Weights of a small GPT-style language model, trained from scratch on English Wikipedia: vocabulary 4096, a variant of SOAP for these matrices.
Each number is 200 + 20 x the weight over its row's rms, rounded and kept within 0 to 999. Layers, rows and columns count from 0. The size before them is the row's rms in percent of the matrix's.

# layer 8 attention query, 320x320, rms 0.0778, rows 181-203, columns 200-239
094,187,229,146,197,195,187,209,179,254,153,181,206,189,225,183,196,193,196,165,205,201,201,243,173,194,206,205,130,185,225,176,182,221,195,198,175,198,205,173,177
097,190,174,204,241,198,214,196,216,258,227,210,179,165,192,197,198,234,207,193,194,166,212,191,217,213,210,207,211,171,186,204,182,175,184,152,183,213,189,233,205
099,227,217,204,211,187,219,246,194,214,220,224,208,209,215,229,220,187,180,192,201,217,193,190,208,188,181,209,182,187,164,181,199,166,206,160,218,223,210,237,176
096,172,220,213,192,212,209,194,219,186,194,171,219,211,178,207,194,192,195,232,241,194,189,193,198,180,229,209,190,160,196,195,218,184,187,207,221,222,174,200,189
099,179,203,201,209,223,168,207,230,173,200,222,182,226,199,198,194,188,210,192,242,214,204,188,224,245,159,193,168,218,191,193,210,192,203,200,207,225,229,194,211
093,207,219,205,199,209,225,215,196,187,210,190,213,173,211,184,175,195,216,192,258,178,205,200,212,179,225,186,231,210,204,190,168,185,191,197,191,225,214,199,179
099,150,238,223,224,190,208,195,215,225,208,206,233,192,226,184,198,181,199,199,214,207,215,197,156,213,219,210,202,211,198,199,236,197,197,186,196,197,167,158,209
097,194,213,229,199,192,180,246,218,167,189,190,223,197,221,188,160,204,184,157,204,231,216,197,229,188,221,191,233,180,178,205,197,200,226,216,202,158,229,197,194
095,192,217,237,196,190,197,192,200,219,198,214,234,215,189,221,196,188,215,233,208,228,185,216,202,190,195,178,188,203,221,186,191,180,155,217,187,188,145,209,174
096,194,226,211,197,187,240,205,191,193,182,202,181,181,200,203,189,200,202,208,174,229,191,175,200,195,198,196,203,186,195,188,199,178,238,180,187,223,213,165,201
100,214,196,206,187,213,218,187,190,193,217,221,192,208,191,221,199,209,186,197,199,207,199,196,148,206,210,176,181,224,201,229,208,218,213,212,214,215,197,214,183
088,240,223,170,201,211,166,212,193,248,208,201,195,174,169,194,237,188,198,176,178,191,186,199,207,182,181,213,195,187,190,200,192,204,210,184,203,205,184,207,174
089,197,196,203,204,243,160,183,229,217,223,226,200,180,227,213,199,182,187,177,193,206,170,210,235,234,206,184,208,210,188,211,199,190,188,193,172,181,189,175,158
081,206,205,216,192,212,213,200,210,209,213,216,190,216,214,206,192,220,202,177,175,200,212,212,197,178,202,158,201,210,152,209,210,166,173,200,193,184,192,191,226
081,222,203,178,213,179,207,215,190,242,215,207,211,183,167,223,204,221,188,197,173,173,185,208,140,212,150,213,196,209,169,191,192,163,202,174,202,210,202,214,187
085,176,194,200,225,190,175,197,189,187,208,202,193,178,194,198,214,220,180,181,249,228,191,214,186,175,176,188,228,167,195,224,243,183,191,178,223,171,206,206,192
093,191,154,200,204,174,194,215,212,211,212,223,191,185,199,211,220,211,207,203,219,203,195,212,174,186,215,198,168,191,196,182,210,162,186,198,219,225,184,228,216
088,210,227,201,210,187,223,176,225,200,199,211,188,168,184,182,204,205,234,206,196,221,191,212,215,188,204,208,205,163,194,201,201,181,207,182,204,199,192,218,199
088,207,191,176,242,200,212,199,216,176,222,196,225,198,162,203,208,227,223,183,189,169,204,210,224,248,198,224,205,194,173,220,219,222,212,192,187,210,186,197,184
084,224,177,232,204,231,170,214,189,209,191,197,193,178,203,175,190,189,197,196,225,187,197,180,174,220,178,199,209,206,197,211,195,181,179,187,200,202,237,169,190
092,188,206,192,188,198,209,182,195,218,187,202,181,205,236,178,212,186,227,237,191,209,191,175,192,187,207,171,217,221,193,192,206,209,214,202,203,171,197,195,210
092,231,196,212,238,175,230,199,200,165,200,207,249,237,188,197,172,201,193,230,175,191,197,212,206,200,198,223,188,216,197,205,195,205,235,208,208,185,197,181,194
092,204,214,214,236,197,242,164,208,188,197,190,179,184,209,197,176,190,209,228,185,240,176,166,227,184,234,192,201,209,227,177,216,199,200,175,222,193,178,194,193
# layer 8 attention key, 320x320, rms 0.0787, rows 181-202, columns 200-239
097,215,163,191,165,211,171,170,174,178,205,220,229,208,244,198,227,154,183,168,248,201,178,206,176,209,198,182,210,219,196,200,194,216,203,169,211,181,220,216,179
086,182,215,214,196,223,200,218,160,206,241,204,192,187,197,204,198,230,193,183,208,210,180,210,217,196,214,177,175,206,227,187,207,183,187,160,192,210,168,196,254
099,197,195,259,213,227,160,165,174,187,193,193,180,198,191,202,232,198,209,212,174,231,224,187,163,181,198,204,198,165,178,207,198,210,182,218,198,216,212,209,211
088,236,223,200,198,187,234,186,189,199,216,239,195,201,221,216,202,212,164,229,203,218,201,193,208,243,177,240,191,189,230,209,226,171,222,205,185,211,206,196,201
085,204,165,170,210,203,189,180,212,207,181,181,210,223,226,212,218,171,200,191,199,194,231,208,178,220,176,181,212,189,231,182,196,179,160,192,196,207,208,200,183
092,186,218,193,176,216,207,200,218,213,216,191,224,172,193,201,193,211,222,186,152,208,183,177,213,173,184,182,183,191,202,182,221,171,213,236,221,215,233,210,196
088,202,178,201,204,213,233,180,205,193,199,203,208,185,233,197,163,222,214,210,170,189,176,214,239,240,236,195,181,232,203,182,232,173,182,218,200,180,185,229,194
090,207,176,188,183,198,211,176,217,142,179,164,173,245,169,214,198,204,203,177,237,196,208,200,195,188,194,213,209,207,192,197,194,217,150,198,191,240,272,204,203
095,219,195,216,171,201,235,225,176,231,214,219,174,210,199,186,238,194,221,226,221,217,207,189,190,202,182,199,207,196,178,164,197,185,199,174,210,206,171,212,244
090,198,203,223,202,178,196,193,219,205,216,177,203,197,220,192,225,157,223,203,202,171,200,181,219,208,174,199,199,183,200,172,193,250,154,219,179,171,214,224,161
095,205,184,190,214,173,172,219,169,255,229,177,183,187,188,184,181,203,228,206,215,198,191,211,166,182,181,183,188,186,184,218,184,206,185,199,212,182,196,202,205
094,214,194,195,216,206,188,179,236,206,205,190,190,214,207,188,192,208,209,185,219,187,212,226,190,243,222,189,215,173,141,190,237,194,208,207,194,227,183,223,211
083,192,174,214,214,190,240,190,232,223,206,176,227,181,202,200,174,203,196,195,182,203,198,159,196,196,198,219,227,213,180,196,197,187,225,187,204,195,197,181,203
090,208,174,196,192,216,221,192,224,193,203,199,216,222,184,195,164,192,215,199,192,209,189,207,172,206,194,188,188,189,209,201,174,231,224,220,158,263,192,175,193
087,170,208,191,160,195,175,194,177,245,226,168,245,199,212,177,207,207,183,196,189,237,217,167,237,226,186,203,202,203,177,192,164,224,236,203,182,208,220,190,197
086,211,218,180,194,201,230,182,162,203,187,223,186,214,220,228,184,181,209,218,162,204,208,177,182,205,164,227,171,214,216,224,214,198,220,186,193,219,209,200,199
085,202,179,174,205,215,233,210,160,205,203,197,200,184,213,221,198,213,168,206,188,221,244,206,189,192,201,204,207,211,198,181,197,182,212,210,166,207,226,197,227
087,184,171,206,213,194,246,212,185,183,222,177,208,224,177,214,198,207,209,204,195,164,210,183,211,174,184,199,166,198,204,189,190,211,183,206,196,217,184,169,207
092,203,224,207,219,179,198,194,217,185,175,212,181,194,193,198,224,188,207,220,156,230,207,222,192,215,177,194,232,229,211,218,186,236,204,222,197,214,183,210,214
095,254,193,188,196,191,207,195,197,216,210,200,216,213,159,196,207,196,196,170,182,165,190,176,193,233,205,202,217,235,204,205,225,222,218,191,200,210,169,173,187
108,177,222,190,210,196,191,181,175,247,161,212,243,189,196,206,216,182,188,197,163,220,212,215,178,203,208,213,158,228,233,201,176,253,203,190,203,211,211,206,211
096,218,207,190,166,186,205,231,212,188,210,208,221,209,208,202,214,192,191,206,218,207,207,221,183,208,171,205,210,199,202,211,216,225,183,218,190,200,217,188,162
# layer 8 attention value, 320x320, rms 0.0932, rows 128-191, columns 200-239
108,204,177,174,203,225,186,240,178,185,192,169,241,186,180,206,200,196,224,220,194,191,226,155,212,189,205,222,200,186,191,199,195,184,212,221,217,175,181,166,203
114,194,227,206,209,194,196,229,207,198,203,190,156,201,175,204,198,178,188,205,186,186,199,209,218,203,188,215,191,162,183,221,174,210,211,205,215,211,213,166,175
108,233,194,237,199,222,213,203,183,205,163,211,212,180,170,189,198,203,197,167,193,200,193,189,217,201,187,202,180,191,212,199,214,199,196,184,211,207,183,209,176
104,190,185,202,212,212,224,218,213,202,212,195,192,178,163,194,197,183,169,208,217,219,202,182,153,222,190,179,169,190,190,222,198,192,191,224,195,215,176,200,176
119,195,175,157,205,207,183,228,202,175,191,204,187,204,191,194,198,209,204,200,196,199,208,225,180,187,206,206,217,199,162,207,208,222,244,209,198,218,174,169,173
118,192,187,197,202,188,219,196,184,214,200,205,209,184,210,191,219,220,187,229,213,201,200,223,195,208,173,205,177,213,210,178,223,173,188,223,221,181,170,214,198
111,226,187,199,218,207,180,194,204,200,195,198,192,190,197,210,163,177,205,193,200,195,166,176,195,182,226,202,226,181,164,235,196,229,214,190,205,188,214,145,182
114,191,178,164,204,196,199,212,219,181,191,207,213,198,196,212,221,205,221,187,220,181,225,210,188,161,192,177,210,178,203,207,235,238,194,234,234,176,204,225,182
116,159,200,188,182,186,201,180,229,243,214,203,197,231,222,183,232,201,190,237,211,219,206,235,199,228,179,184,212,187,205,182,198,223,179,227,208,198,203,231,257
111,225,219,169,193,172,206,201,190,239,174,269,205,204,232,191,222,190,218,165,171,181,206,181,207,147,217,202,190,179,213,215,195,193,215,194,219,193,211,188,191
106,180,207,182,188,213,176,207,174,207,167,195,170,199,201,172,166,190,221,226,213,176,161,206,184,178,213,185,214,230,159,235,225,221,204,173,196,186,220,202,215
109,199,226,188,218,206,219,205,225,171,173,217,226,200,223,206,178,201,202,219,156,178,223,194,182,207,208,199,190,217,218,198,258,225,180,189,194,243,171,220,207
121,165,238,228,208,210,244,224,198,194,161,192,195,219,189,198,219,204,237,215,179,231,190,166,179,184,184,218,211,218,134,182,188,208,218,209,208,198,193,203,210
106,231,226,227,232,191,203,201,177,212,191,193,213,174,205,220,211,209,194,201,139,192,189,195,183,183,201,185,209,169,196,181,168,204,202,224,238,196,181,189,211
107,197,175,192,230,213,196,177,206,143,206,187,220,187,209,200,190,201,199,212,172,210,202,192,252,224,195,210,217,197,198,167,197,210,184,182,203,187,208,210,204
105,193,212,200,183,232,190,199,176,191,196,243,207,202,214,203,201,238,204,168,218,183,242,215,191,185,193,194,187,209,192,174,170,229,212,191,213,203,188,177,229
109,181,198,203,200,233,188,226,204,202,188,204,203,213,220,190,208,211,218,186,168,189,185,210,225,200,209,217,172,196,200,222,202,188,190,202,216,185,197,192,187
106,194,235,197,198,206,189,207,191,208,157,194,219,194,157,186,220,193,249,202,198,238,223,187,221,152,178,213,222,212,197,206,179,181,227,237,196,183,192,188,196
110,181,176,192,228,227,228,244,178,198,163,206,182,186,209,186,196,204,196,224,186,209,195,226,192,208,202,238,237,157,193,158,218,185,167,184,188,230,175,203,209
131,206,180,208,209,228,240,204,189,189,162,186,213,242,231,226,210,228,223,182,194,238,225,203,229,186,185,191,205,195,211,230,217,173,208,192,173,206,163,173,169
108,203,191,182,213,181,199,207,222,202,232,205,156,192,179,176,195,180,206,170,187,241,215,191,224,202,197,205,201,198,199,203,196,207,191,233,211,203,190,192,190
121,194,197,221,213,190,220,169,214,222,178,186,202,191,187,227,216,187,175,220,198,201,178,208,200,210,181,201,208,173,216,229,213,181,217,218,209,191,183,218,185
106,181,191,228,200,223,233,199,193,151,228,206,195,190,216,190,244,219,180,188,222,187,207,227,193,183,201,216,186,195,197,175,219,210,190,219,174,226,192,202,190
102,216,189,224,224,171,235,228,193,232,214,199,172,223,206,220,210,230,170,201,198,221,186,179,186,224,213,195,194,205,171,197,205,172,205,186,198,203,134,186,220
109,215,217,209,206,211,169,188,184,193,196,180,231,235,190,185,177,182,204,204,189,226,171,182,197,204,206,190,214,186,211,186,180,175,190,217,171,188,216,194,208
106,236,184,209,246,209,182,204,200,167,221,212,197,216,225,209,161,233,218,193,205,196,184,227,197,207,203,196,198,184,182,178,194,226,182,239,168,251,213,191,190
109,219,218,210,200,205,216,217,178,189,188,231,188,190,200,227,170,182,198,199,214,204,220,206,155,204,196,191,211,196,181,225,226,198,224,244,197,204,143,189,167
110,209,201,187,207,196,200,195,190,210,190,202,207,196,200,231,191,224,220,217,174,205,220,187,202,176,213,191,190,238,194,195,175,217,198,203,203,162,195,162,226
109,189,159,211,208,202,195,227,234,189,220,174,198,184,211,218,199,191,211,200,219,237,233,187,230,230,213,215,205,196,196,177,176,226,193,192,167,227,190,207,158
102,217,170,200,207,209,206,212,205,232,247,197,217,201,186,218,235,197,194,244,249,193,205,210,184,187,200,232,187,206,201,174,207,199,178,192,207,203,199,182,231
116,210,206,174,228,212,230,184,211,199,159,202,230,201,190,197,233,184,197,193,178,213,214,186,213,203,159,182,193,217,184,202,230,185,177,179,198,192,183,201,194
099,219,192,187,207,193,200,169,178,238,200,191,165,204,194,219,196,199,210,209,180,190,226,200,216,218,223,199,210,206,191,189,232,203,234,198,181,218,234,208,231
107,217,207,161,228,223,208,215,186,208,190,196,173,198,210,197,169,181,194,226,204,211,186,210,181,203,194,217,195,161,204,194,186,149,199,201,185,210,200,174,170
117,217,215,193,220,222,204,200,196,221,196,228,230,221,217,212,163,224,212,220,232,208,201,186,212,203,191,213,186,198,205,177,186,216,178,232,185,181,195,203,174
100,187,192,208,195,205,236,186,210,217,181,247,220,237,175,191,201,200,182,197,208,183,199,224,203,221,208,196,217,176,213,184,211,231,214,173,223,193,202,208,186
120,177,182,209,173,192,219,178,199,223,150,219,204,163,161,208,207,224,227,222,205,204,237,225,182,236,232,187,192,207,183,192,166,223,216,222,184,196,194,213,211
109,216,191,199,195,197,223,201,213,207,192,205,184,162,180,208,236,209,160,184,211,189,216,190,216,172,219,176,209,194,176,215,211,227,182,229,191,236,157,172,192
108,181,213,207,184,158,178,220,192,217,216,208,206,187,210,221,237,167,225,192,216,200,205,198,190,235,180,195,233,191,192,218,183,194,180,182,185,171,166,173,208
108,193,213,238,197,219,176,205,195,217,217,221,188,232,193,176,171,192,202,205,191,198,171,212,215,213,180,190,193,151,160,167,207,173,215,226,143,194,230,201,205
115,191,207,189,198,196,197,189,191,208,190,227,209,179,168,211,193,207,226,202,199,204,203,202,215,174,160,183,202,189,176,203,221,223,233,200,190,158,181,215,207
110,203,181,156,203,177,192,211,173,202,216,193,203,175,181,204,197,196,210,205,168,243,209,209,182,228,189,183,160,184,194,191,219,194,168,204,197,202,156,193,195
107,212,186,180,191,216,150,208,180,190,155,217,242,193,186,180,242,177,193,224,197,228,238,222,226,168,206,249,211,194,203,196,223,197,192,169,233,181,179,196,190
115,222,253,200,230,219,193,192,234,181,221,202,206,212,207,207,174,211,217,183,193,199,212,187,165,184,146,224,186,207,190,217,149,207,216,247,189,192,214,215,209
103,195,204,170,214,176,207,217,175,230,229,205,203,196,196,185,191,203,174,182,185,173,202,208,192,164,209,221,220,196,194,232,201,214,201,203,191,190,225,199,222
112,223,182,202,193,198,211,170,197,188,234,194,181,201,211,224,202,207,148,214,224,175,185,181,186,212,204,200,185,205,196,223,213,175,193,199,183,199,224,195,185
099,172,241,193,202,222,208,207,167,168,194,203,189,228,201,208,165,214,189,201,148,204,197,187,174,181,201,200,231,199,211,213,225,183,212,199,217,181,236,189,223
102,214,193,207,210,201,180,206,217,171,175,214,192,204,175,199,184,203,228,214,196,172,209,174,192,177,196,200,156,165,197,216,206,189,211,214,182,182,220,219,215
110,208,198,190,221,205,198,224,232,217,181,211,221,174,219,173,228,203,198,216,178,225,174,194,215,184,223,202,204,187,202,174,169,205,200,201,240,206,193,205,229
122,191,207,183,197,209,221,202,208,227,195,170,226,161,194,159,224,215,188,239,203,196,203,185,208,209,197,220,180,177,170,207,206,235,183,190,216,248,243,179,190
126,199,176,194,206,203,256,178,188,210,199,239,209,182,181,161,204,199,185,234,193,219,206,185,205,219,222,213,191,206,188,206,164,202,245,197,197,202,183,198,190
100,192,190,176,204,187,248,190,181,185,207,203,207,202,219,207,198,201,200,167,185,180,188,195,201,183,217,152,184,166,201,247,227,209,184,184,208,221,243,180,186
118,206,217,208,231,199,208,224,218,200,162,224,240,194,191,187,187,195,198,247,167,234,219,203,245,203,171,213,212,193,220,252,213,187,174,181,232,199,212,201,209
104,189,214,185,177,206,217,204,193,189,200,206,238,196,230,162,211,159,213,237,189,221,209,185,220,195,203,197,246,195,223,209,186,212,218,168,238,186,217,205,228
117,193,175,206,198,177,228,219,238,213,174,215,166,211,167,206,214,196,226,160,205,180,217,210,194,204,185,186,204,220,232,221,209,201,217,194,201,208,156,189,220
113,202,192,225,189,148,191,214,240,193,152,200,216,203,176,182,205,235,200,190,169,224,216,173,184,197,201,189,228,215,210,242,219,209,205,201,194,202,198,201,212
102,195,220,231,230,199,177,194,173,176,201,200,206,231,202,188,211,249,203,189,215,201,218,239,227,203,186,212,177,259,186,202,207,217,206,188,227,268,172,226,204
118,215,191,207,195,190,229,189,233,225,195,216,185,223,168,215,249,241,193,208,206,207,225,175,184,197,230,227,209,206,203,249,204,186,177,181,227,211,188,185,187
109,210,188,208,230,190,203,218,258,240,203,168,199,180,182,252,201,209,215,190,181,228,201,166,187,214,182,211,186,188,202,234,183,183,173,191,219,219,211,220,226
107,187,163,217,219,195,187,163,182,213,211,156,211,224,216,191,183,179,188,220,214,234,179,193,163,152,204,201,209,165,214,221,223,191,211,204,189,206,193,221,223
101,211,196,202,217,201,229,173,196,165,225,235,221,215,216,234,219,195,183,205,193,161,204,198,218,246,179,210,170,221,181,215,194,194,199,222,185,244,219,197,198
108,190,187,239,202,202,192,195,234,236,201,231,191,199,164,210,216,205,165,197,216,169,195,196,218,194,175,170,189,186,214,159,203,149,251,177,232,207,186,231,220
107,165,185,205,198,183,234,202,198,215,173,202,173,198,206,168,208,219,212,222,197,188,239,201,206,192,206,158,230,208,207,220,177,234,192,187,218,184,239,229,216
108,244,209,228,214,202,204,214,220,179,219,223,204,202,228,216,175,194,203,190,215,197,164,207,160,224,187,230,197,180,204,191,178,239,181,208,197,198,209,177,190
114,229,210,182,196,184,185,183,192,164,248,162,213,241,185,182,228,223,171,195,206,208,171,253,229,189,211,189,253,201,199,195,223,174,216,217,197,204,197,167,215
# layer 8 attention output (transposed), 320x320, rms 0.0866, rows 128-191, columns 200-239
103,205,214,209,194,210,210,205,215,202,209,203,215,188,189,217,170,236,189,183,158,174,189,183,209,207,191,216,216,183,203,247,219,212,224,212,182,156,154,184,229
112,193,197,206,235,208,179,226,226,200,224,221,202,210,178,168,208,179,206,198,217,218,187,206,223,211,202,206,176,164,204,187,189,230,202,219,174,222,204,202,184
107,216,172,231,203,215,208,217,247,203,180,209,220,168,193,232,163,178,210,210,200,161,204,189,215,196,167,207,175,205,197,199,200,191,199,185,204,207,210,218,219
101,209,194,180,167,177,183,214,202,225,193,185,192,183,167,183,185,219,182,155,193,220,193,239,187,209,224,219,183,184,204,206,206,216,203,158,163,212,197,197,215
117,216,192,180,188,185,203,204,199,216,199,181,165,194,222,199,199,183,193,192,210,183,210,188,180,209,205,199,190,166,176,202,206,246,216,195,215,251,159,205,181
112,198,191,206,198,184,219,198,193,196,197,170,212,211,231,164,219,209,170,202,172,200,175,198,189,209,183,166,197,215,207,203,202,204,184,189,195,177,202,201,183
113,238,218,200,209,209,186,209,200,188,211,207,220,187,234,200,201,196,179,186,169,198,211,178,231,221,245,206,223,185,231,209,228,203,225,198,195,192,206,152,212
115,199,204,184,201,195,194,212,213,172,161,211,189,187,192,212,198,198,186,204,224,193,215,246,220,191,203,198,230,218,204,198,228,222,223,215,229,202,189,182,215
111,148,226,195,209,170,214,172,216,209,166,219,207,227,221,175,198,212,205,199,199,215,180,187,211,180,183,189,216,178,194,193,204,177,235,217,198,198,192,190,245
105,184,200,196,179,185,217,215,218,215,194,229,245,218,159,205,213,185,204,224,185,171,201,245,194,170,206,173,194,179,203,190,168,179,207,191,204,208,193,209,219
109,183,211,189,188,205,176,205,222,221,185,201,218,212,206,197,178,189,219,211,175,207,186,216,150,177,200,208,195,198,173,207,185,203,224,164,161,215,186,188,197
108,201,198,214,232,217,219,206,191,214,187,203,221,219,245,188,204,204,207,207,192,176,185,211,185,203,240,203,208,236,213,183,217,204,199,175,176,194,230,182,183
117,171,234,201,187,215,222,210,212,190,182,215,167,193,208,174,189,218,234,161,208,233,203,183,180,201,234,191,195,224,197,179,186,211,218,222,200,194,159,207,207
110,198,235,186,209,220,188,212,218,199,176,200,220,210,225,207,200,203,188,188,214,212,226,170,198,193,217,192,218,158,195,165,173,184,166,206,222,225,210,233,202
106,182,142,203,215,206,184,184,149,234,176,186,160,192,207,229,197,197,181,206,192,185,198,195,205,200,196,201,205,212,224,190,210,200,219,180,201,180,162,188,184
103,192,209,168,212,199,203,205,177,185,202,194,234,214,199,187,192,197,193,216,195,186,228,191,167,194,185,218,188,209,191,209,207,225,217,213,212,208,211,167,220
107,178,206,188,219,231,196,213,202,170,162,218,216,176,210,208,175,207,207,229,172,205,202,171,187,213,189,189,178,200,218,203,174,191,163,171,180,220,168,195,158
104,192,180,207,145,234,229,213,208,160,183,208,207,208,219,191,243,189,223,201,199,221,212,197,222,156,207,185,200,214,196,216,216,198,211,215,204,228,218,181,216
111,143,196,145,220,197,198,223,215,225,201,163,184,226,229,195,194,212,177,185,174,190,198,194,193,201,179,211,187,193,204,202,216,216,181,206,180,225,203,180,202
125,202,207,191,211,248,261,211,198,187,177,208,209,208,223,195,191,241,192,226,166,219,225,212,211,217,204,228,190,204,194,223,220,193,186,193,173,215,173,218,219
109,238,164,195,192,202,159,188,194,218,203,196,204,214,207,173,216,202,201,194,215,215,206,189,202,159,201,183,207,235,201,222,200,230,188,198,216,192,219,227,189
122,199,213,195,167,199,219,216,201,179,240,198,194,190,206,184,204,203,182,217,236,209,201,184,219,199,219,208,218,185,190,227,204,218,191,196,176,209,174,232,204
105,207,221,159,193,237,203,198,190,155,248,208,182,209,199,204,214,226,168,178,214,199,208,202,205,218,206,218,227,194,222,215,199,207,190,235,203,172,186,214,219
104,194,191,205,230,202,192,189,171,227,217,206,215,236,199,173,218,192,191,221,204,191,213,219,157,208,197,208,162,174,164,187,186,201,213,190,197,199,203,185,169
108,215,190,201,179,205,215,188,163,229,220,177,219,192,181,237,188,192,190,197,157,187,195,182,176,201,169,231,227,183,209,187,209,205,210,215,217,201,193,188,218
105,252,209,211,218,185,197,195,211,203,216,215,217,236,194,199,160,206,177,210,192,179,179,202,165,216,192,176,193,184,224,153,209,180,196,218,187,233,218,182,212
106,217,181,228,191,222,191,207,182,194,213,245,204,187,209,221,204,213,181,229,197,208,185,154,200,202,218,167,221,191,163,221,201,235,215,194,214,214,211,224,187
113,174,240,172,189,236,191,198,153,212,205,187,181,213,221,200,196,186,210,235,198,224,235,173,212,216,199,204,230,219,197,219,225,207,194,219,212,190,190,163,228
108,212,202,219,178,233,211,208,216,172,225,173,206,219,220,209,188,211,199,192,228,189,186,193,200,220,196,187,181,220,239,196,186,198,203,217,183,187,174,147,207
103,177,207,228,179,160,231,203,188,221,222,197,167,219,221,191,221,200,233,222,196,169,223,210,208,128,170,205,167,204,218,173,190,191,214,197,168,183,192,190,193
115,224,211,189,212,181,210,212,192,175,171,170,200,195,203,224,220,192,225,187,189,215,195,237,187,209,201,178,196,244,191,241,226,203,178,251,207,199,185,175,183
098,180,202,186,196,217,173,192,188,217,194,195,183,185,202,206,211,211,218,226,178,203,205,189,217,225,212,170,183,211,186,206,216,219,166,173,187,225,219,175,186
108,218,171,186,238,227,195,211,212,210,170,198,210,233,212,177,185,223,194,229,190,154,167,219,190,206,236,172,185,152,217,205,196,167,188,202,189,216,188,179,205
112,210,216,224,235,247,191,212,207,175,223,181,214,194,189,229,188,195,236,199,204,214,200,170,218,196,191,188,184,218,203,181,165,206,176,222,196,195,219,203,191
101,196,238,179,167,197,217,208,215,195,192,240,175,206,197,226,210,191,210,198,217,177,191,205,202,193,205,234,197,190,166,201,207,198,212,186,206,205,217,198,203
116,191,211,184,207,215,197,211,208,186,203,227,221,156,172,197,161,155,224,219,178,237,176,232,204,183,212,206,201,217,204,181,190,192,218,193,187,218,210,201,199
113,217,201,226,196,216,215,206,176,189,179,197,158,170,177,227,195,200,164,197,186,211,221,181,208,201,252,184,205,205,196,220,188,167,225,217,192,187,210,192,188
105,212,203,206,210,177,196,161,245,216,206,215,204,188,196,191,199,191,203,196,221,197,196,200,204,206,223,232,226,217,184,218,188,221,215,194,170,193,196,209,238
106,179,192,205,214,214,176,224,176,216,177,211,227,199,194,174,201,197,231,187,202,193,193,181,164,223,169,212,219,184,210,181,186,182,172,207,177,215,193,230,230
109,218,191,191,170,192,214,199,215,186,176,190,226,203,202,199,165,195,189,211,196,202,197,190,205,166,190,203,212,251,191,219,191,225,226,211,159,224,203,184,209
107,188,209,185,180,218,184,171,230,191,203,189,212,207,188,208,185,200,182,208,201,216,206,237,200,280,182,198,227,180,186,190,235,179,207,204,202,181,167,189,206
107,222,179,186,190,190,211,231,188,207,197,221,218,197,197,196,207,206,162,222,204,171,183,228,193,164,196,215,191,210,218,242,217,195,209,174,209,171,184,169,185
111,204,234,211,191,229,174,165,197,216,184,157,227,199,217,195,198,226,187,182,200,198,230,172,157,232,222,200,222,197,174,194,178,218,218,229,216,203,220,207,221
103,162,204,195,210,209,166,189,188,215,190,182,199,212,227,160,175,199,149,206,180,190,209,223,205,146,203,206,185,198,143,214,192,220,192,222,213,148,259,228,207
109,202,229,212,218,236,188,176,159,247,224,219,185,191,229,205,185,206,193,228,216,166,154,220,211,210,215,202,190,189,188,206,221,205,214,193,182,198,193,230,191
098,171,246,163,210,206,213,219,162,210,194,259,224,210,185,184,204,222,205,186,165,203,185,238,194,169,214,196,224,215,192,228,196,228,200,168,171,201,202,185,216
105,205,215,211,182,189,176,216,200,210,190,216,181,183,175,180,220,223,201,200,214,194,209,225,168,222,195,198,185,206,189,221,196,199,214,211,177,160,207,224,201
110,192,158,223,216,168,187,187,206,180,199,198,179,215,217,214,230,206,195,231,172,211,193,234,189,228,188,173,208,164,173,189,218,210,210,186,267,203,172,195,195
118,186,170,176,189,210,183,191,243,219,218,191,188,190,217,215,201,211,213,193,185,215,199,202,231,213,223,208,192,212,232,182,177,225,192,167,198,221,203,194,181
117,218,204,206,189,195,227,203,194,187,193,217,161,197,197,192,206,221,201,206,194,170,192,207,200,206,210,217,160,208,149,185,149,229,210,209,193,210,180,212,193
100,185,206,180,204,185,230,173,177,221,182,194,182,206,196,232,193,200,208,182,190,174,179,182,194,221,205,182,197,172,198,214,186,218,188,164,213,195,180,194,216
114,205,193,185,226,220,206,200,202,195,168,184,158,196,231,184,219,153,193,217,185,182,197,212,155,238,187,206,188,208,215,203,202,198,199,199,213,223,211,195,185
104,191,186,209,191,191,186,189,199,197,190,196,170,205,201,206,180,185,192,174,206,195,210,164,207,175,208,193,205,218,183,221,200,208,196,185,216,196,165,172,204
119,191,176,209,182,213,230,226,225,226,165,212,204,217,202,193,203,165,197,195,224,221,248,217,215,224,223,178,177,192,214,222,210,191,196,195,206,192,194,203,175
110,193,212,198,198,210,205,218,198,178,174,233,209,165,168,168,215,213,215,182,160,184,207,192,169,187,236,190,228,231,209,204,233,208,201,215,192,179,207,205,217
105,192,217,233,243,160,219,195,196,163,180,231,204,228,218,205,214,213,182,220,219,231,238,203,211,187,202,178,216,190,212,207,205,194,231,174,196,199,170,180,188
112,177,208,221,225,177,225,233,240,171,198,220,211,182,218,207,218,174,168,182,165,215,220,198,198,191,196,229,221,195,195,215,214,161,183,215,217,199,185,178,190
106,190,232,180,196,220,198,208,226,233,190,164,220,203,208,198,197,205,207,217,211,216,219,223,218,202,185,211,166,185,159,244,216,180,186,196,209,209,221,186,218
104,191,237,179,206,189,175,192,184,223,185,180,216,228,207,184,187,209,197,196,196,233,172,229,219,187,206,232,255,217,191,191,199,199,196,180,245,199,257,204,239
104,176,205,170,218,198,151,210,210,175,231,200,187,219,222,211,198,196,215,168,229,197,203,174,200,211,206,215,156,197,174,183,227,197,207,183,225,202,183,178,197
106,189,176,221,212,190,195,206,249,186,193,184,205,223,170,227,201,215,191,188,232,172,194,202,207,143,228,203,180,179,205,221,183,194,193,254,228,201,160,219,198
107,189,202,210,200,201,205,222,154,191,210,218,152,190,219,228,210,204,220,208,175,205,190,215,196,180,154,176,216,189,166,215,191,177,194,192,191,206,206,194,209
102,213,189,187,233,223,182,190,221,183,207,214,223,203,194,217,175,164,240,208,192,209,212,202,176,202,197,212,200,183,196,210,205,223,199,216,219,181,237,169,209
110,190,210,183,184,212,205,164,162,181,195,217,196,244,216,225,193,166,211,195,185,224,188,197,231,180,176,174,179,175,233,197,196,228,228,195,198,219,176,182,205